{"n_layer": 17, "n_head": 2, "activation": "swiglu", "norm_place": "pre", "init": "uniform", "init_std_o": 0.0113, "init_std_down": 0.0113, "beta1": 0.9, "final_lr_fraction": 0.1, "seq_len": 1024}
Each number is 128 + 24 x the weight over its row's rms, rounded and kept within 0 to 255. Layers, rows and columns count from 0. Numbers have three digits each. The size before them is the row's rms in percent of the matrix's.

# layer 3 MLP up, 320x128, rms 0.12, rows 272-319, columns 0-127
099:138169114125155143125146125106173122152140119071166124127129107163122123154109101132088158145112170148122165111081152095134113109128082124118111041098126126161135138107143144105153124144101157105143153109147115144098164165103101117091078112137111130106132110121159161110154134124157101142082133164122133124142118127125128138100130108140103104128149135143114106141162156157163119151100
086:126108105133125149120101082189119132124104133122079110086147156134129139133126138066125116142097139131127143146116113093165120067129122160132112151102108150088156137097134150129153071120135121097114120131140121168125128147132099145145145118101121109183134112125094127122143145132129093151113149094130146112097113120137121163106088107109153134136206133135149112145164161104131140136072
079:148158139129132084078134098139124120149148177164124100164126107142159110106092132125125127141168123142142122120106130111161121121052130125110161128139113121095163099096099127107134096106120140127082141146142130160111143115129147104152171148111125153108174186136134121088095102156103125131118121140131122139097163128134142127139135097131166104142052090164104134123119156150125113121116
115:094112120119095143166131140096125174161149108159124137150155082085133134133121175125192135117170172153113117147110143147168113131129144175130149151154140115109157135155114144171077153101158143126146146161119143129130126104124105092114134114133096143138116131109149120177186105141117116139115135119107113160130127118132109120179143141086139136111155099156093133127101099153144113104157
109:099127098134154167132123152145087137110117166134120135155170147132080145119091162176165145134126141169108100139144123096096131120134136165147147146134159110134153148136126095162119127137106089116165128160078158108158110127127137142162137115124104136139153131110120121141105154132112111068120134132111075095143127104145113092114138115156152103144152099198144163134099120136110088107152
103:120113124091157145164131115098124181146157125113100162123145119099170135142107164112139121127171116133149118122112153121134128106141080110064123133140110106167096184084136117119134132116114131133156140135077120157154177143104105131123133104137137134135080178154134090149154102088119142134138160133120139157139078159116126121141119152085129129150128119157146119157131118140121158146187
095:142151139105129122094126094129184122144147111134150128119108103112143151130079140167154170137111150125126082150141123147142133101128145151112151179167131121163129102123102148147116107145122094100144099113135111091154148130140094131124125146133170132126183077158130083125147133144103165107132148125143137128150104149132143115152156152102148112129117133111125115129107130133128202186059
110:147099145119153105166143170123131174084136140146141134076148154138105127118144136115153132131117134081148128105132138110156154131141159107127129176128148099102127113119122097138128124124118147131131161097049171179138128117094159151152128126067088094127151132149117112136092156148106181127115140135122104128163144111129127122130146103121128121150143132120113154111126150078113116131200
097:135140151118126124111131125131112125071117124126159168098097090142119137114157120148169133125137141136107158112118131076127143157110112098162224148119137093095137126116119121133204102120092122064094135149121093130148125149161109119146135118094119147132138149176153144134143122134146109126141142133124092164135098096135121147126095093123124109116108125087145115073147139139125134140131
104:103140114112128134124113095163138167129140130127160111159104096133138162142125088134137160136097151170170124157128116104134119124113078105124107159131129127121154175148175137146114126122089177085107113145127119119122135123162084084117099089149113165135135109133130138145189120094112100139133169108166096116122104131094126089104138110129109103094144153154134139144117149115150183094140
109:120137120111134210141101138135096098123158135135159118131140138144131147104126149115133111143126150099147067078149107135091167116128113121144165112155132098084147099186106164152102123159123097109140120146103148121162138139135156131113169136179134117152138147173150128194118100128143093120149125156127138133141112154134117108157112147077130157126135150131119109150106147140124156120100
119:103120132123150157152118114137124089184156152123135092126154147113146115104139149122149110152129137095125133121118140108098179113135143156128131122086128151096166137129086108142128113166126068142133134099112136173131154114127102115144150119148115080126124130129113137149125064147155087138134133153155115104137144130157146142140106132170125151135186071100117137176167109074129092143111
129:126157148164091095112130155127104155106137191142142114163100145149162145146116109149114119102119135090097132139169095146125119134156155166159128102155109139123099073151130091102140121142102138116108103124128133112158113131127095107085108145127154170143139153144175166142145108141108128179098126104110140126110107149088173150132142121131109150135152128173114121121101160102145167095098
088:169091102169161124168125151118115135083149160116128113158129114126125115164138145139083107148166087089120114131129127106125080102102095139124140099141147138180119195139122097090131143067164076111080142136112153107142134117113150140122105123130142116145114145146145158163114088117106094113118148124148153135137128087145115163106144124130130112097154126110132137144106139143146126090105
107:105105148139096104137133105160120145063093077098178104135121133142129083118143149158128122136121097127158159119166093106164105151165107059120153132143118128157128133152184118097119135142113132141108131112154151119131095121148111094131119084133167142109158113101106135118139137085168141171122132124119150104121094122111167115140093119110127154155115110143154147105132136121175123140148
093:120103160161125159152132120135100126137113155111119134142148114123112165098081115108112096122146161141127102164126141140129110123108079096167128119122126138163165117069127108110101069112165126131115162123133129171117154108149124146087118125161091152124103147138135098138123141092083102073136105109108125120082155108119109138157140099141117090163148118178112130108116140124097085101123
079:130127153134113141127100174132108121119138146166144110084145144129091130117116099141125095113145130143132154131114150125096085156118119095083131108133111136080117117106155124114120133147094119098143119206080085138158123097136086143120136082135130131104142157119121124132139151055118097104145120109115160141165173158115136117139100143097130123135157158119096182078139133141129137127148
107:105155111105129093158151134137148137110123109122118166139142122098120142126154143128124106132109163097123110101141165110111098081126158136093172136102099149133148094121143160088139143088079115145153148125163142151129145137138136122130188101151118076121165108175131136134159140098095155120107149180126147115122166128159101159146107118126107154153128113088112100159123120139171171120159
100:154039104123129131137145120140107125161140146135122127120137135119114155120149186122133130085141099175144136137110141177105161142114156103145111123115113162100097102138135126119169104115146167164150142112140127127154114138140167159163128128150106155143154076175107141112156107091099134150146112082129141155116140128148122115152084138084126127152110122177100096096126135147100120130127
101:155104138123124131148126087116139101110109131107088116133179155125173108141117171142097128121109132136153141155127137152162096124085124126100113092167137115157148156090147118093125089133115146139105125157164122115129140143170153143106156146125181059095116129140119116138119137145104146172143089097119141108104100134146128160099115148151142129161128111051138097105128093140130151122140
084:123118109113135154116141114110131153143121167118154119101108196106094135148174132088103107123123148134120135120129126137127138116140126175110103107131127088152150153129141114147140110138133141148103143097099136139148163201098109129105113107137165106165144180101156151184097124121127148141086139088138149142104115149115145181133105148109159094138139128119125125163108171099144110140181
102:155148133133120121133128191118089128157112152123090111123131051138152155140158071114149113150117151153110102122104182155115108111108122163142080151102156133153132111127103107114094124131151103095183138170122143123126163140138136083128178163139145159123119125163122117127086081131116087103120122130128139116137147124140140131139119134158112137138135105129117124135093091163091132102126
102:158116131157131118113105132131118122103158207148109076128117176079118122128116122152096111171098123092072108159116147107108152076105124104106153122098144121153120114117137143116136103134123100119126155123174137138103119087118117115132116135137165119130134174146173141082102123107152105129102121137145155151130129126154135170118160103104120073137128152118085103100123124122124122142085
102:118132121151111096177139144109139129141133131125127146142135109109089134113128146120159184091109156141121178106143133087151150149119098089148102119110150148137113103118174131137172175112142130118132127117152105126140163135133103122155098122112086101135129102138103122076153175117126138157092071097141127125117099102098152121087160117191103141129123108138148110139139117123170120180109
147:136139146122120114082132158116097143119122107135122161120098112130164165151089104126087117102104152122075107149149155138111140134107171143083100141139084134128103138126090112118116120127130098079139156130103133094086175150148121120153129124111155110139133107133105114180140125105149115066139107134126129166148146125152100110177123143145176115102126134158188106140093105142136100125117
078:139083111081095131139138121114155196159110142148105107157138123127085125143112104138116157109129102128105095094100152145118057108134092104136104063137126116096157110147135085132152162148110166137151152078142132118116135117111099153149117158088106148143099095141126110140132111142135075115159126089120111150124144119133165125125116132134103115165148138135139121129167106145131123161115
094:117146089130089093136129152123112152097114157155136147114119078104132099095078123125135120085116091086141152167154141142145106150172124061111090148114186153100134089111150131098139138095109079137115144133160125133141140121141078091125155122125121109118127093161089143137138149105129092118136139139106112171118123148139096117165112141145136144125139146130163114139158132125114111152158
102:102141119130101119122133148139139154161124116189124159128126115095067082130158139129140153145153158098133145087165135066119161157162110118140076136132155129150108103126115125097165198124155135135155135127143104148101128101108107162158125136128104122131125107151112121080129128142139151117128093120140158126152108137122196152147150076118117141114115120129138140123133127132161122170098
118:130070119115100142124137133127143148164141171130156054129104164130149126132091088187151128133159111113112117126113161107096110130140169120132151194121116146109115110101126092123162132154101113161136185095088140121107108095100115129133112159092117138179155122120122114161119129119136142081133147125151127170123135147115102127136108124115159135157131092134116134100123116140157102148141
115:162130141117151130137107144123096096121147096141116159150157128141128143090124127134159115081099173131133098127110123149130123156087127151109105169104097139072143100141090110144114110123123135116146135087117174143106118119139130146159113139123137160122152115135051117171148136107118143067142100124140112127180154100128112117134125171125114133128091110125132109207087147133140142122115
123:116077156153090128125087136112116080165140153107150116137157120087142146122099109152123130084151120134131104195121119161146085164167143119133166154084126142099137137067106099165118152127137104140158099129137135169155163102129129136146120140118137120112128134128123089146142097142125101106134153101149119161111114147135158116128086179118114151143131149121092103110133118156141141165108
092:088116161093148176138103086156093089117127110096150152108166155144094154084126130090157114140103148138102118149122099127107171138169133136126134145187113127145105132162139087139080141168117148122123109128133079121131129150136149132129087166104159134122114106150132130114087130149131113143127112144110126176108116133100122113132182095084137149116127141114100135115159097108102144156124
088:120118106144171126141114096130162207100116081090114143143129103132145139122127172133177141153155103141139119194126119123118113125129162154096125155155138159153107161103127141081131129104122124127103146085127151127124178163106115097149104159127115115083138113115077120156119107147185138155157118137107143153125118145119092128121091153155134096119141117118124129119113129096119141117159
092:115168111102127140127141135175149102168121097120142166155132117155155118147130108146109142137131150170139153114101126119065088143130085154113094078131137115094125135128150136114110130126102156111157093160120136115151102141153135084080158120170157133111090116146112106098157106136139119137080123093152123127120084147134142126121136136142138118093144112087127135182117122199135105130119
069:131078155148121098159120123143150121181087126116106098097108118099140149120093142168045124126096130124123117129094120149130057152164166131065150102120136135154144150114134131139112139104133099135107116152154145098109137118096136154125128134155147141145151147108149101122113140172111176109136129100121129125104133157123091105104123109124160074116090131148126130121104117156148150126132
099:136166145150143123137170161097153113121115106131134132139108120162151088139087126120156145089126148151147173086081160094147151082128112133131089151148140111162091084103138158130108096167126116134141113112147098154055106135117129111119139111108080109091103132120109107120067121118124122132101122143106116150134121136124109101120162119133129155125130153106117134151145076161162131129151
105:098068114119134132140120133111162146182108095126162141155137128101131079107086143158115104117151141126137085132115129112129106146104155142070127141116158104130147129173108167112109175136132136134101131153122088128139132129075142127100167113131125165152146132121153164151141130135148170121141128096098140079129127115127122156126152132112139171109159094149152153184120118102141160102157
070:108103114138149149132106167110104126149181123154134162134152136102123117116119133131143151130117099077169146103162116137107077154150115119099114117143104115114127140174150093100163161106120125085123141106126176118130140146138127099140091127147161136144120119147191127076124129136129134101125166158155112156122121127098181103166128132142130109096130122139150155103105140181117082085123
100:123146145120105100132149158110142183137129155124160106119119125104136097107139115128163154151140156137130160127124157110115165072155117170108127116115139160158126103157132133112126106167084111130166147131127065140097119159132129109131130139123107076133140101126154180119118114123145118104137134154051113130115135171125128124139049130167131152143142155127104117098120111139159159123149
115:102165118114140122114148142152140126135059102132207153110127130094141113157096125142095154115124138154150144169117126133152164128123132146072065129134145129155122158107166118098139126106133125098124101115179134108097139126150132100103141100111145135130095103124119102098135160125145149143157122156129094132161143170122112136092127133128120116080069130098126130174130111111136125118101
086:099091152100142122114161116107154133103168163091083184076125153166133119126135123153085147140116140137140141112119139148124099103138052141156127137123095108145114149123144168141134109104104161127126103096160092142115154152103156155163086169100120136117122133093150112110118111126096106127131124088120156129086110111133169147139153171120116127133110125120120112102097127142128115170114
088:120091151096120091126097151094094132159148133096128139115141145086140113137127181129129103143117132150135120106133139123108116137101115165101103114075173135079168134127136127123128082101124138169132166120121140142114189127104162139131183168093111186132139140120122128104153126123099115103171129159082133162153113112125131107125142148153117114129091122119146106129135128110095109171167
095:105128168155098173094130149157134130132126162127126121160116119096076089120082135088152151116163145127148165089155144120125121150178099103183168142105136139153105127121108106104089125159105139151138171180118122149128149077082123125151106124096144117116097135088133108135145096085148120126139150119167137119113143112130125151140119130119122098107118097138113134123143134092110090119151
102:134097128160137127135105155062109123130162125163133095131167121085131133130137112112115129134102166104153157132130149124134150105097148137137115157121161143105105124145115114104123134144127161137167141127122122153092132100136094105129124145147113145162159125120133146154132114111142136094105101157168154114153146111156140157127125166163105204126059094106066137169090111130147104110110
088:116080144171122068124136082100157127151088115122138172129134125156133116116120135145078138140096127089141176128110151117106117151167124063155078076137115061151170112120104126110097151099114177139127091131111127138101128141146141131139111154142098131139105120117128149133120134115166154134123147148115112124127103157137115118115131122134121136186113159139152117123142176126143128125121
102:089178104129116106136145083129132117106078090119164117143108121144186103125149130101124153125167106122153128125105152121121099172109105136102147107135128088143126094118175150086137131131088122144113150104126107144130101160203102116098162138117110160127131151159141124104158159115170152111131130155107067126163131135124144115072105148132142120124129108129116117144127122162129153127140
107:099123137143110057112134109118124164161142135156114116146084109174128126087142135080131131141120119144111095164083123101156162172140099153153158145126102138115129116085114125118111136060155163108134175168154132113134141122139118143133113108112120099146123120140102137137171121123123115120158174132123137145106126135109143127176140104151095159117168115192141138136135117158125131125091
113:078153118156155155143127106162108115142149133158184137162112144127154129114095124128130138134170168100116144114138119138069117158114130132145161142125112170139148149120156104133135107101117083152122157113097129156120157106119118118163126126180115120088123119107117166116080149121144139174152164174136112115145114156095096119092105142159125131126121083129102136103110096108130086086121